Weights of a small transformer language model: 6.25M parameters, capped logits.
Each number is 500 + 40 x the weight over its row's rms, rounded and kept within 0 to 999. Layers, rows and columns count from 0. Numbers have three digits each. The size before them is the row's rms in percent of the matrix's.

# k: layer 7 attention key, 64x64, rms 0.0771, rows 25-63, columns 0-63
# q: layer 7 attention query, 64x64, rms 0.0752, rows 26-63, columns 0-63
# v: layer 7 attention value, 64x64, rms 0.0846, rows 0-61, columns 0-63
# o: layer 7 attention output (transposed), 64x64, rms 0.0978, rows 0-60, columns 0-63
k25 143:454446530493486508498495553472498500504495557427483517512541459441534508514508483544534579536485491495536509528511491533487459541503501451436533471433552390452435596537463451519529431500544487
q26 148:524472452540500487484478502540550458568501480459426553465485566504473444476481453467525480437399485514518531502509416526563508498464523507406539442488503518546533452444525546457485460493465479
k26 150:529477458553512478475477507540550458567496478474420542468482563506477445483476468463533485428402497509523530501504415513571511523456523511410532442501505500542532454439521537470481453492453471
q27 159:559488510519444447529506462456454551491486495538457533462485503461531507467421451473548484523466462445536497503531466485438424486471456495495490492529484560533465458555476490518529512574550632
k27 148:554466520521458427530510479450446534489496480559451534470486492458539514491414458477542494510452493421529492512533472497447403499469454481487475489512478528537447472549470484529514521563552612
q28 143:499567491510472471534432441544482462482539582518484428480476482564550461545514540568508486528514510481435430542447464511608485503513450507552491451493513507502491521440564484486508465559485520
k28 154:492574483506471474540435451536483459482534589519491440491475474557540464548511547571503484531516497475426422543455461515611484495521445504537491448496514503506488523436569488477498477548488515
q29 135:494475444506493566492565443476583493485457475504497522542419513524547479513433510557485500486489473537461541502527449510514451462526500516466530478446578570495482517504402530469541438418527483
k29 128:478478438517508576478558451470587488461482460492493520524419486513524464534427531565495489483486489547476524502516462494520451485520498504472529492441583548500474525493399527469548435430530455
q30 156:530527552431543509494535458489499437567553437540471480462520507518558522518501490484478481505452609491493541577529493456484481534510557505523475471477434540547455499465454457610480483495472468
k30 159:521520557431529516502537443493494452575534431527466467459504523522560521507491472477491481520456591504499565582532488459477489524500555531518466465479434564552475484468465458611500476512488512
q31 139:535510453535554545471457456547461501525520471493451508579517530526445482598487484480454526523526512444495481561453557549483501463483495488494512474470498530451480484478492609566512427546575468
k31 141:545512436533531545471463459545455494511517482489454513573523528518441482593486501489445512533532525446494474563449552550499495463482496483496487485480498537438479472484488616572502437538575473
v0 112:487476480548461503502495433544520505502451448496433505522519541557481493487554473520512540572464481513473417595532509464580410525489488506502527497499505517587450546479538497427542472524481441
o0 101:577475463498439482530541409448505484467467478447432518516522523546527545497497487485499473520477521511494539546494539479511459503497455533468448483568370512417451476503486432546536499541463492
v1 107:489429410501446537501538437509502485572478578545490514518517431446491465463478548507514489473545517514440498469542430565465567494498514486455529499532462489401467561493489482516530511442489477
o1 102:496429456514410495586560464561503557545491537547538536509473412477460524461524539495491456466517500551502481485469509527469470544493519451522507533437552486511534566485547528415474464494448510
v2 098:431500483499631511559522497424514435519534473453492507537488485488501476539490484470514515529503457456447469478426528465548497447495458444551549483616541473542488508511525451486490478536527504
o2 106:548517466563537539499533507454494442540456502534495484419454506582509471505485496485518567422529552472483502410495551449541550482452503472518493462529502466448487526549466515514496439471482397
v3 116:464482496490448503528505500558486479447567527469478491424585571498498563541471498520557548455590459474415474493481492515499530524535584425478450482484483504497480485540557479479517448547513531
o3 114:538523501506398552459512530529498464480544503526459549442542581485459467506472467510486458473499532463468535534510441533555448479518485468487513512431477431602471518448494519602498467527482493
v4 118:451551516531527448473475515526456500561431510526507429469517536526525559500498523484526583603474547483483545489515419483570453548460516501511520468504549480470511452503545539520601478472516474
o4 109:497480445501445437424470447522472455450543415524568489454487551535536466517530512556543496507504502528466486481492459529578510569439471539454478529497456522451586494485485484523552557482508542
v5 105:510519469529521490549578457502538518469493493536511474505550505476521501530429499450436562497498561546461445539405538554467438516462553491478515513506510450430418500445439524474514509487526575
o5 106:447468517535414502557473513526463576440557532493460501455509483537507523487425494506508421479540467451487504405444484538496519537449513466477457430578501468469474451491521567472526534484498498
v6 111:524559548557465444511492523512456416528480543484465465406530504496450506499556527429521448474457507519490446516430465439495471495575508484452532586486486523502492440477515448455528515560503498
o6 107:457504554566447486456471492489477494498503527481490490498516510470457457588501513519463486477503572492467555530452410501495475448568567553486539539459476543398477511535489464463554492572556517
v7 120:467570459457498482447503497511494479481497527541527479473436586457552518559581506565524540457512536451504478546563466539477551496485490496433462511483529413514498514501490490480501542400567537
o7 119:489484467491473471478556539436477502516462545566496469402461469493508468487534500489511546539493506505484489551524445544506504420461459556510468545570450526605515496485546527443513485471574572
v8 119:507503491490436508529538414467539498529476505454534483481489483493495398539524430606509491540595491491495520439480445493500490515481534459547464478446546475479479555512447462511532401512491504
o8 110:508464507461498533567443502499491519563438469479491484478502473453509481516491490525417470519512544500532553495510560593488515551418556478486417553450486485565462523549438558562484455499489536
v9 125:545476462535501530527529435530539493482453518516484529489494429452570466534532476419438524459530542475606487517432494521488533461542571481506434492532505431435552475488457527502491441513521510
o9 122:435517481480521498486501521563471537469474572548436562477529466472595521536482427501488427500517416477561467525446480490497482532430515450442508511518547460493545536512475538471497440553533518
v10 109:503554483489459485394529480411544541519455497508463557541449486516518469532491468492574521521517528440442548448527484525492476577497457396450549472471471549505520526453466491471524524526486484
o10 107:495487450599479493469453488555540544499443513507505503540493478472466482504587496507471563563512548528480475453560542583518484523536475470513480455535441545543486445432431494437479458515455479
v11 108:518533510495579480532493502468460552529433538513537450481486563516476419532522482490532531546451550558564479507497539548540457436507446554470481492480478460517509511469502569475601438509524440
o11 107:455449511491558469480486467412512499498601498466523468454527484480536431497517488523552463488497432558494462537454543531498523497477454537459488469486415529445492551489394448468542511472512468
v12 126:462481505460527501461514496456528485486542504435487565505480472487402424515509406473547546524483493492456475504591491487489498515534491554515568514555450528538508414524591534448483469520530495
o12 125:547497451443556542491560523476540504506498479527487496462460463511467469529525428498504529519518531563517509507536509541557493515537583518579573470522474446427452507500499409512529518482409435
v13 124:506468536515508495509488426485431514427451483541546480556546482484537475518478443436528482451470554489507430444463516494569516546466505527536447536494495519458513539531539492419437511586476566
o13 126:515557561501506536509523430453504486462502552506533516480547475439526509562558508495548435565529500469546477434455476420481486485488523496483502531467478464498464468532408539480417572514431522
v14 101:449539474493537479536509480534491500485487473549528477529566519523504519543472557588527593477514483500561564517513526483461451534565429531498436476426533542512585443447483508530453521511551505
o14 106:453498423456464455435476456488527482497463467505491502468503455453511477486368517541482465539524464423451462489577525464457498495545448528517535492496480556541504431481470463561522525465545526
v15 117:441517512492502564528538479563517512479518552506549469437443445499460503513544585502584453446521466403474548528461520483480535492479524442523473489521507519444474447434475444516450540447512492
o15 113:530542551479455552444585506594422505575478541511488500453482498519545466428505526502451524530491517475527506505503504495470572550499530545512515494436540600543507516439523494495458440508507465
v16 108:554455482519454509479492495449564418455509589476575468488535479500531457469530540477526538502607528497465481495486542528488515515445512504438505544475518588441483560514509522516432465515559517
o16 111:393511470507509516520529483526515524432496556517544528477560453474490517473539533512482503437450482539468537456519461527482553516464559488414485443429485506493402514509566512521457451489428519
v17 111:447485466501491528508481474451513425583500393510525499476553439555550521497535548530566543536518485485550471531477499451502518484569462566500498516474489534476466506440451582534497554534552510
o17 106:476419520453476486528435403444471504526478486517444552534472469485497491461443505490481518526481521523477466453541414471519539555476422510470581493511522488472471546466479459531442468573534551
v18 121:513459476516520536465507569502476390522508439461449501533541483490537492512474434536541454525474432499475469576462549483520491476469433519508514437455510431452535513567456492454477472469555443
o18 111:516485494537446517530523481485533449522486478491426419541476481469504457511534481547488540493482485468506496508465494460512432499479459587504498419525494473428549603558507485563402450478541483
v19 120:498475535494480530566489516497560438557521555497492529489587502518527547574467412482497477468457523523535528469530386524586462460498456525434523492519546485509473528469424470494474503471484482
o19 118:513506486474486537560413466555587520483482590465504454410448555455487504507476525550530532434463528454496550493519504488526464497451484509554488514497514472426535523511493492397525522469515540
v20 112:432407450468487472451492524479421565458524459499501434453518538428436518502482428547543574492528473481545514479496508499473470420476531500493501545475513494498432560498493471532469469530553474
o20 114:479494537475489474488565512427509566459531491446554552489462441501460527559483578483531500466549500482518566540521484495513440535446493530518534486491460508542444515436470604580457508472543489
v21 123:509532496435457436510498537533506544539490431507532428531501538519483504503397530503528447527599494494497505523493494513542563574548470526473588497574542523547534540522513489468496531528564472
o21 114:525441493510450450536481516476554467534519403555522539506489535529481480471520555530541450546452585457537504505572534502523529400483529496431545429518525494525476468521444515472485444473507476
v22 104:563519528451499445530499452449531472456483507495499408521484458493456581491476506531460550567423428480500508517514530517510573455489472447490515505473481512475516505547472470495505489496378581
o22 111:514512520511475514489456487517433511464475560529558497536529461517446519552483512516492564533507514463519461479515514585500550393530472454521411530528550459440489543502557498589510580474495487
v23 101:508460461486492514510498535537514486435522529543435473485491506523464535520523544468478514541535413500427482384520494513493488516543443569515423547523498582480454460401481465462539496480484500
o23 102:545522505508480543461460497486500472472577521510415525455523401508480495457548581444471449502481456450427501548518480511481555567568503477560444526434471519472509449502537506494515461480499454
v24 121:514450521556550481450482506461449453475509519494493499510476426510516575504536483534453539504554463460526469490477522560553458580441502516445541451557438487591594498496483505466528485521550515
o24 114:521429432493545530457459493515510409460490503504512512475458476534482555460595489578468477452489509498461533498470465495461486441408499504514510475526483473539546450514455465549466512526542401
v25 114:516548512533517488499540465470441515543481492381523542516483451549495498482495545493489497473499553487515490524539501558545509436535581458470448504462552542508398470484507516429467552526433558
o25 115:559524455530533439435529495509465519474513575439474548487550504495449408514449563509481500477465578506593451483468523543542500531461506458494467537548534497522455461553515460444464511530515532
v26 114:547495496459515462490462486576488537494487565533483456480520511504491448499447522562555535438456502498582490448446443481543511469522566489487502527585442492481472442588524451540524538472470556
o26 113:491520527438498519444520509461502480515563545532527555482540491553539531485511525549465503506517521533509554510458527503598436462561464472465557593451487531514551525512512591437463539440509470
v27 118:512489539541563431562500503494525560559465524498468518560500448574510544558511512551566535505470551558505503510474524458497506474483543505430589545463476438459513493511438520457472481486556561
o27 117:512421477532480475473478441518515603494501485452475479521540492526539465441528463563428560469495485530561502444464475519532529408444474517504597521453519486445547491488487538487497513455454505
v28 110:492464460480505526477508487536514565481493451508562533562526497507529471559533521539466513482459531494542432507524489489446467561540439473478543490420467554446449541555565458511560419494565547
o28 114:491421544485502559526527504470507488564535469485547532468617443465490540532526505447488469497512526438548487435576485495501480516478430467462535511549385487526530483533531498517524494451503539
v29 105:453517520410493501458466533463415502453541444485460531509425546477548522417468437560520527496556544523462513519491569542520549506478441571474486426514511454503493509490514446503470482468481477
o29 106:516563492474500494537520588469465527522495476522519482527399505468495541500535523487597578527501492507492478566454488520510457471511426499503476423539531447541488447544427449571485486471533528
v30 102:471459534407479478494483448560529508495616539511484465545474508496504501474490568522517523517525527462501495492526464475428436593482550547519545457501586552519522514523452482493538473556481551
o30 108:518452499395456452467474499484531512513481507479529504550478497527561512504525493491507539500500508382494535423518445551507510531557546521440534499473512454569467480514532512537608488501415504
v31 103:463476513400525516457514518511535474565482414553492556497461498480524450516579475502538554574560545527535518517444461467561478495561510488524424503553555442528470503508548506502471538500507529
o31 098:469494481439538458463512537470529496598415460560403498418467535497551497485539527455481495520566533504512533508517502441543503498498440473449473541576571453484469511506464498534486502517462524
q32 054:460443479471574519449526491440455476497512452508542527541471495468521467501495595559502474468524505536478549496542494491483413450581440459494491482515578503541534482458485571458429453475516526
k32 048:507540538523491480484519481415551518502575522505455489465436502499486489470461415419548471583473481513483505489480549514493555525445570566536504429499477504490514516480516512596505469548484427
q33 085:568571515530450481526493463505536503480500489505429511546547498518496471486474488458511559485538510459518478473473508488557542573424509532496490502456478442407473469568522432578574488511453432
k33 090:489466494476491494465444537580514467463502520524467553535541492559437457510500544528536543471480414516456509487438477438456563566446484517514497501464508483484557569435451415538504551529528498
q34 062:418421470508458517472514513477460589474504513460518467482480503471494496495519470500522438570487428522515551532527523466481471453501474542471524481536530607565528498511557542477520445542554584
k34 040:412470482480494513424422473507473463519495543490506475551523530477463474532525534502507506464490461544438468544481512520513599536477519504513522575435526499456506512455466485538582486598498423
q35 079:498435538446485553507530520511505454463442424461519487566445526457515525508446447556552432546495440520474503459482523536492538463474474526518459578533481527439553463444525518461567514540540510
k35 090:524543545522485500477499527491564523425494512510465537511480449538459507559469571512560513470475503525523539542495487477459523536435487535443435533452432433482573558419546551529561536531510504
q36 052:519478513509505472508476488508441522506425540473473418519483457483563447513489449525552443531474495504539503495485457546498502512570443466486539565606503529523533534575531538433451457511520577
k36 058:469506482541475434523529503476497526531505433533523436455484477456580557507457518421471421485564535459532520448500536501504406490567576532502500492510500523522440420485530542523502466464482522
q37 049:515550483468521473510496490494541457560582515534492573512546562568480501485495509440465535500539507477456454530524527539605545508447522490532470457409449460493455483430489472548505535462470458
k37 057:491532465515493450481511527520548519460497470489404468507519456453500411492426506483575494495507459527510510450460509431456514546510522619523492470526486457525552485460499436578450490468542522
q38 102:557580525542465526489539505503574534454467438463446497470520437486464490516460555468531547455515541442580501453494519474494510571445494534484469560522455464472482498555517491570553527508470439
k38 099:493475526489442435469480583542514527495517496513447539530484473536479483515460529492562545455465445502510573499476512438461499568445516565491456521486431470447533573435494457556482559518530555
q39 124:521543548496495538527533513514531471478512468440473536461543414479504486537467561529513476451486597492513472506489494538497544559433505470475414599532402459448481497488462524515510532492498439
k39 074:520472525495450431445518567504541442530484501488463550497526472514511479499576540531596552484463478468470537525531506446528474543467549510438413528516429444454433476432495526516505496467484534
q40 096:497526519462575498466553494501503448468477507529458581557528474509460499512464543494435505465563490506530567551514530467570535540504502499440489479493442520457509520356454481514465510441525476
k40 080:482519477441580518435532486503473466472486443559539519560524499477464513546483434464455518495486526493537542638462500507531532513499540464532529419500471535525463494442496501566463556481524452
q41 090:430455517508474466447543441453534510417501488495510552424559508475525496451490514402520476535497449578553548537518495452481487505477469540479526480456474524484510512531445495508588454436463529
k41 093:458463537488542529461511483498461510437481434477521510479506560446510495406472479470578427473468478522557543470543454452464445549474528506563580494504460504492555475550475471560532528494547542
q42 095:490507469519549461479497486569501495534510523537453471518474508487515474517508501501580506471446469560447537512454440491495501479446573539433586446376477466474482555417496503551501470468490482
k42 102:470465514446532477467596509514538424594502471444486442542494510547460485516568415508545493459488473516420572464503464487545513483530547549475552496497494531515432483478533549530461486518491501
q43 093:569483496470539535555528517439516488492420372493449477556424543513501507482504496514540484506510468501506499445556448488523516532539484561489528484524529538517505458543436419546584485489510498
k43 098:527539470499536567482529481484545475518476404484426514478517532489517525483494491507465498499438507551593486459494468529435571540498505530436507545468486444469542475490392439467574513473503525
q44 081:553443490510498537520537465596572497553438510551517534447528544563564495527462550486454527496492551518476516504507466473512590454451520487483495515441522540458547510497504449494558484452581474
k44 096:491370479433520503439512502558506501536508528510433536467437512515555469524481475521442523502472584565456538497509516528491536473486525522509508548457548518484553497492532437424429485487519446
q45 101:426439514504564488448530537480475471470506463524503513557525450550535519460546519588437549473506489523441528512504508497535493503534485459490504530498574497544558542500534550446429418436484441
k45 098:552430495452513459457551535499513471511512572535511508523497482512517492436523540491509586457523495481480541415467513469467518537470609494473468490488539495452494523537466482545386428462470485
q46 083:515505506501443461526545510542562483420503541545533528490557530438542547466481509458561594521523458461531436508451479452471495476514497512535536440462494486510569500488500438526438551424551510
k46 104:451410538513471470502592508494544468511485528485504569567529478485520501479570507517483580578471485477529497561536425492521490467541485531579499463575537477503498528551502525463488492426533469
q47 097:516535524504528594490515509508430520530498541516501497471557504445572502474545437470520516453519399500569468499430494486404498568499514531504508530464473403492526456569461486523517517484501508
k47 100:448523537484544589510489548451442558501565451458510515539504478525538506487518400517451409519548468493492437436494524507456517546490500520501523540550487541506500477582475516542517534511510422
q48 100:413529440520466523501488591530492604468542566469540523527482482499524483518515471491491530518533443516554486456449534529563486491459556477510526548509534448491479474574481555458426535504447522
k48 106:407558459510504510502513565522517582435565526486532504509480461509517467541491496508475512518512504544570495512422522569555477500491550466533531568541537472491481502541461575445427542503434519
q49 077:458529457514492482534556510537472493544516418500508466491505591466531501501591566484490434518536542607539482474498528501517548566481534515374496517557490525523478508484446504521502498482510524
k49 090:495462455497484495547538538494457478564476412476535455498512580498520500449593532496476453465494469576508456451514517514490579594473508550452490515512522433559467528516481469564528501501495457
q50 089:565571511527469485491447439561528473530440461519575523477527540478526487467493497490502543533524548473430514458471516458505504458473389548596512460480497502529470503542532408497469459508527490
k50 082:592597526529483539503455478530524471555481472554549507464521537447531498465481511556504499534485560475484527513469512445515478459492402511580551479491498511559470548511523454487425421514530497
q51 077:574554491540516570472580485471485503463470528451519512406481562538448521445436451480527539443458442498503519452513454462528515525434492494501510402470454500511439486452525491475529511489483485
k51 095:522516451503547539475556457480497505376498493467488504457471549502514506423446428543502546444475516540466492480463462505509516603506491494472535443461513488474426488402495502455454489504483473
q52 081:533541525482461394505525477488536478408508572558549507445529488450512479494476547478545531478522488532493487525511459517521490552471462527531509512524491458538505505474460417446586594457478550
k52 075:509512523489475392470539519489514507361504541511560497484512487439533500473484560527543565492493458527475492512535459459492512546509483530548512515492500450478510482509433413480549592453476532
q53 073:520526474547500535487447469592551459484460514540508479527455524461469489496476502490486534468452454438480496529480530559444635420482500482441476443506445524494524452490436526532465494525505446
k53 086:537610498528539542491502476543550470550470481508483483503454527481477465520488487499486489516414455459504484537527538530434587432487466507487464480540495552510514418519424522584499526583485497
q54 080:491535504499454503510487542482506523493446480483502490468433450446513515503459466493509539556566476557544438552549463531479433447507481500478502492460520466515482525558491416617544563539471580
k54 095:495501510476472496476509555444493505485461493473494486454425414459477521482517456527525519530534496574544423564538493512477429450525493453486546498462494457557549532582511470606502527539470548
q55 086:514415467490515537462532458491545486473458519459485480461467524494529513456482474519499623476533531598509619559543482499518491504479553537535518556522510549508526514469444472534454518499440489
k55 083:522429477498444530467502435504540480504488555437471499469517546509541580485502453510491608486558572563476600545541464484496506501450501499490485571535480552460532531462499492458453499491467497
q56 087:586469485473428519510529494474494488471475505491521569498559508494548529427472574480530475476557485462501520535561534510538433471528561473459506528534539532512482525594524607536481531443501478
k56 078:597503495466435491497574513447513514464450496483556546487532508516568533484477579432501475500542490464517505540529519510539427507557563524457496509492555545510522511543520590545498539429544492
q57 090:414454510570455461496510551457513485469483431499523496534412524487533481494552475554547544496489456528462535562505418536592502497565432533441505500503524539467474485495493506437484529460501465
k57 088:482524499602486491466447524493567515464534444512538500507382524507518484453542508518592537489485418528484508511467449483594494452528469519463564473454542498479481472526501536466487506460456470
q58 079:509529491538448478491483542535459496511464493508426517563414494541483503529536503520484534554482432476433491520448434448573442473515466507520444523562523523503448468566449567538480550540550482
k58 090:430461488517448441495511563510451461499443540529457489527447497519468533517528501537473546539538444522463526524437432457585437478485455479504452520596478480500436515497489571503441514546507501
q59 080:445482559483561474485510478492500487608531500518529532494517519473554416504461541483526525581496490524546511580425468471476460439484428473452503486474522434476476558495512457510538514455566475
k59 084:472514561506563498463509469458514547548435522486544544496481527499597435521480548483525507556513480546508504546455491491453466412517405460494476540491516465440428557492492509516522540491574472
q60 090:500438511547598522460505544487503496448457468541517565481519517518499548424461541511493510478508450565520543430473513492485580497491517468507507555468576533544593491550437521447488488482544478
k60 095:524453537523592535477514571449506483454450450524520534477513534526478551404501548492495512489515473554534511379478532475505552515466506506512537560503551501548585513519452475461528497494535459
q61 077:502592447445550516491479482521466476550440506506437527535501534529424527509561462522455518495570497579479520541500445527545540456576529542479496522503507446505509481423543518570512538517445508
k61 093:514585457513519533497489493516486553448448517507436513539495512537458501497603478539454481484537512553468533560507413534519483451563549536470515522438496489498504475433529566578521504507431536
q62 074:543507475506495454569453540455520481489462525499487509522496527411517488500440445472464511475568390428477438508491523483519444423551482529545450484535528468453512472529539490521513496596505463
k62 088:489501501534509440538461531423524456522467567504499522488486565474544513463451445467489553507553473441488457491497523472507442410512503511554452529546492438456439482553561496499511497601497445
q63 080:511523551542512577543536467537493507523483495497478538621517522452517515551514497462545439498508458503550449467510510472542476458550451536541482501507450488403536442554433464537461526463447492
k63 083:490502491523532583513544488522521473458495441494493531575517512421514488533476498533530419461516481523542451529481473508502461515605438494546468479502483498413510430525443500530390523479497473
v32 074:484527522420438524523516452531474465471521484532447471590498494535482474501440508479469503502516520506535506455485522503528591553523475550479578499561531495520583566512505464501526538527496622
o32 081:456501486554541481496450489467443436516542521517497476535529504549457484596478429497416464463485512504553500557553476522530432498547451475532466530504486530460444517579485541464542475525569453
v33 087:587553475490455516525483490485527553549427456488515549509464456502526444566473444510425525514458485482508477453438431474537506549525487459462511530456489553435488485485485443530502551545414523
o33 084:577486477549554577546454500558490534519445449486517546510569516519524577559495464502423506567479542512504509492544542497509510445437464477485482584481445492530488460540467543509440484486452494
v34 082:521422514484456472433417446550514453531451509468522494485534532474459449456472527424455461484544500454481480475508519416455535478464539476510512470475460484437436524527508574450474479484485427
o34 085:521462529490474464494526521554490571519534479512517543472564542539526491491505497460522527478487543570578584587515533489478488430508514496455569472533533483457494596418535491529512437522464534
v35 094:552557506531520497494488577569407527448472499598562514556519536517476540503532541503479480474541519534410450518477539512497492507540550550535463520529503526533520466529555496450565553515547512
o35 095:454499509527512509465518565471504453498504434544431511572497525514421503510521528526512450504550449457491491505528452525441556483540505521418578508506490525548583457489542530414544479546559499
v36 077:460547479475519523513527585483493423504482480522434515454487543471578506514543493505544525479459463551528417523465495501480585496532528537578460449488424509457541500549540540517576551492495516
o36 080:537482474517475464554510527411478434473527446551433444506537507540466554501592529490482486529497484534377462460517508479559502546537443436529524488543512525455513519500468501507555450482511514
v37 083:532469526540477507522473516504492516507512525538453530472566509570489514507447483456561527495423577529582532434465453465539434503525475526541450515501470512478455490485488482437550529567413573
o37 089:536480463461528604503460436485531477518512538474463514546495586511543504515527471470546569454505570479496499455502505513500490513575489516516579519503436422448499488506496416412526510486456518
v38 090:538476524505542458509444591414519515578484549512564444506519563543538471499430518520516480481491496576506509495492507497554434481545432569470550564455497473527475514443483512511469553512474495
o38 089:498518501503494556531475465430540533508561482520529515501504510404567505527389553539569517516530529511536497480463579463478409478507482556453472490430524497494510481509517491477575490467524563
v39 076:523496524492523455516507576545516470571494491490475521492512489526483516627479436480431479457433538539508498449487456533552467518533504520406497496564485491491474513431502446415523514521558531
o39 084:516519534433476589538409490536508578527538491541510526476467512510484518541485509485455408528507552437544459523480460493494511479500530494530496552515467537490482491525449516413533569529513602
v40 081:521450512512441475473484538449506532494497505501475448495403491498473499499504515583582535518497338502454481504540472521440536511470480471550472470522484536495568536493466452524540459496504460
o40 089:486526514492531503492533482460532504536552488550499538526530498516490535511589541490444601503527535482468466504482490499422498448526534528526412470468520508531523475503513512654525485447509431
v41 076:539451530556493485547488566532483503521480556536508440509430537552550529498525521463496484503470455520493533482440473500539440566471493503516504525578525441554601527431496443587504474495535489
o41 083:444559471433491587469485533470467520455554441503500485505508529461518537519491428477543514477541481483472518520464446474428499521487511509442446530429486532541452411500446514558534493568564507
v42 080:500521461527494503447474519506508495426515466555470553463512516498488503498591469383572501412450472474504482504462463479516558528477485437518470512516463524479513565463508517448517507566450587
o42 083:518516511534541512505522530516505403481464463536436527471589537513484524500527480485523597491533557489514502543533415534543511535564532503477494446573461442443442512497419514465530545499514495
v43 096:566480486431589513496517531453472453473486465547462570527468534498559518493531470582397520544512484493514473531468573459442480517504476531525476524487448580521505518542481480510495466579530496
o43 095:523466496538495431506450440540461432487501450543533514577533449555486501484444469556442489479487507484447505480440425414449513503517469490543480542522461504507572497482529432514506543573486541
v44 080:488435497427533462501531518568473459491506494488463499515548546467446506539489505509530475464468589553516565515474435535543528517590464495543455471471486536538508500573567500431490564534557511
o44 081:428464495550477464460554454501492507514479500504461518520581536486423491528514529486552390531446578477520508464546504493509470484520496482591510510458509564487516516509474483414584522519453532
v45 097:517529525554473498571506444423530426514516552467447497466465418527514494484479532491567491527511489534517486520545508448475559477536467568447468532476414532455540423478479500478458573506519536
o45 097:552564451535511498517491547490512543577549485494467442587431483528437500528497528524494507506471552552499503504541541497551532527571496545505508505515514508457447487544518434564453534452392510
v46 086:455513470552531479522504530463524542471430410502463464490512498469498561556452474474438515519457497470428489538496530527483493578488475500451544464444385518454535492431554536455519508503530465
o46 085:488474486524507569521448472600493497531544440501470510450474470513487505505505495479551447526511475477493453466571471419514458553525506482439436426583450592522562504499493474495447494469509479
v47 090:499483505501478469518497476545450540474460604519486455484528481527505490507532483415538458519395570525503483487567478484502533562491465462537574574510513517525499534555506540468409450524466483
o47 088:410530518444456483514554463512479441469547521462474444553509479472553541538546537473552492548532527484562542505479513467519455465509538526444463515484386469465412518555481513490475497534484544
v48 082:483507507445481465577485492501487538548516574521554527564532539464464504560487522574547430494505542528431520471540358501488492535487467524505494550546554490519546483546463502470497505484498548
o48 087:480496531493503479479474467453454453568561496489500435451518469479456492518571515495518469503554525480518496480474591518459470462506545588525475610460501498534529498530486585467520473479419439
v49 082:509530468406530523491495533419460446438508597520486582502498501519534502525531445519484518426537484433472545502505543491415491529456453445509518445425471512518509564489478507496486502533540519
o49 087:543545512555524520469481486590500473406467533540480459475477433456425487501502559539508581525489486501500559534436529466450540471525462514559471472528471537496513520486406451519560494526486518
v50 089:468476483480567492526570539509456555525493470509582448518510550420476546461467492457497509389489504527591541488513561572509482453495506448495438503456483535498515491472480472487459548515468445
o50 092:461515488547472454466513487515487522488535559456500491530618540488481518539456500549517452544465480489491482451448493526515473564504507457446527418497533479503549471397446539420463551452531498
v51 100:482436460534579507540456486542523455489493526443438472534451394491562479450576536526470521556465538559484510534431480490531522519565532484563523490478482527467496513539549535506480496520557539
o51 092:456451434509440486503564505574479492434439447523497487462494468501535534496500486487480479437514570574538492482542446489490546530552464434477510555444517514518505477596538519566491546485482557
v52 096:489505460527529530522504513523456475451461542502426511518492453511554456453438442443500482480492574519544535466564573524477496467507444561571537439482508500485455587492479496575559553526499507
o52 089:494491484494531467511487482532489418450532535439462519565428493483574480534511475498532488466471542495540531490462542436502516485541450451578574390443516501509464548476450515489453517445546495
v53 073:508492465553527527482551532474527437557483547541528557397494528419527472496550448419562550466460495498557479568531478493494489530481504515533464530551476424544513452472499561525512524475518473
o53 076:512508447438464472525504509443531510441468468549495503515467525456498528456553476497543504518597443522405549499507514431549467495521529538497490482565483538466433465387460488479528525457495534
v54 070:503450451508563469515516517490561479454531527524494477578512523466551412553449505509502448434556470487461456428439441480557551569512538514494503515534481456512469478510516485565460449484558529
o54 073:451451518565467522548501525532495480536510541522463544439462487446537558439574395538536523500483489529487506515477466470478515491465481492445495558403533566501535570513479562469539523472522531
v55 083:509518476454461515451514579464509542512415481493504508463520447536500513529491553571503476505522504555552593466495600525459502547531429522512486434498438468516535533450464576503505504509479557
o55 093:513461531517521518477426507499512534454518449439500474568496427406432481581545489478469551482462556503543424506520562527495447494493417477506514452550497471514520453465472464499552502550497481
v56 092:520479448527455574476518456441492484475511502486478544502604445516460525445388498422490525453471464433518483510461529469513570504579508483500479533549468472485474471493558466502503497545445521
o56 089:550480430518524573501555487478516474487479538544485546496502528499436520494519426522441542494501524538559479519556491449518533507482499508493510482498539495426503537438536409415387488520550468
v57 089:502484439501446486508453527472528496498506502516443517408538565496539442483579458527579458479563494439463497488419457460468545508512502486528469510537516468503535537509584415545527484475529459
o57 089:535490554501536558516527502465527487491414467531532465503503515449421502546592479510557507516515513534437504470488448468508491508478531493521525481434504470496437584490490551588542450564423510
v58 084:544509510471493495511476524466561451465477532537457511574524546490566416535520408486493512488489491502559473457476461558641499513495452531501540483499475537520490584507532491451550463482488487
o58 089:490543534518569522535488399450492479481501532548488553447485529502538484485478524503530532527497544528458490457529487440460430494525433487488524546508442572499444535571447581434522523495528563
v59 091:515376467506501486467461508550416461480573518537513465525564522498458522473468493536497543476523540490519421532452476503535503489534546581477547499480459567526504497567514452546451537539484463
o59 094:478426437504495501487543502489459456513502563546405556491564531489473598475464576542512447444517419494530529557480471436481447506501505467479510499425451485487527509496538487531483474491506548
v60 086:518529538523475490548511541504518492449480512489521579529497464515531554525544491594437391509498445532469426538491444541517552490517500519489480519586535500553474574527444488468449492493450536
o60 085:505503555502521489539423507444410498464510493507504482518495420533456522435527515559456478466495604428507458461478479498495535464435566546471518585528535485499513465565488531512458531531532511
v61 085:477517471441532509535501520591558456518517518495519420533453499496571457573456474475500485483533554495490464435466519536487496518503552485550498453505552537433419570502482462458542525495577539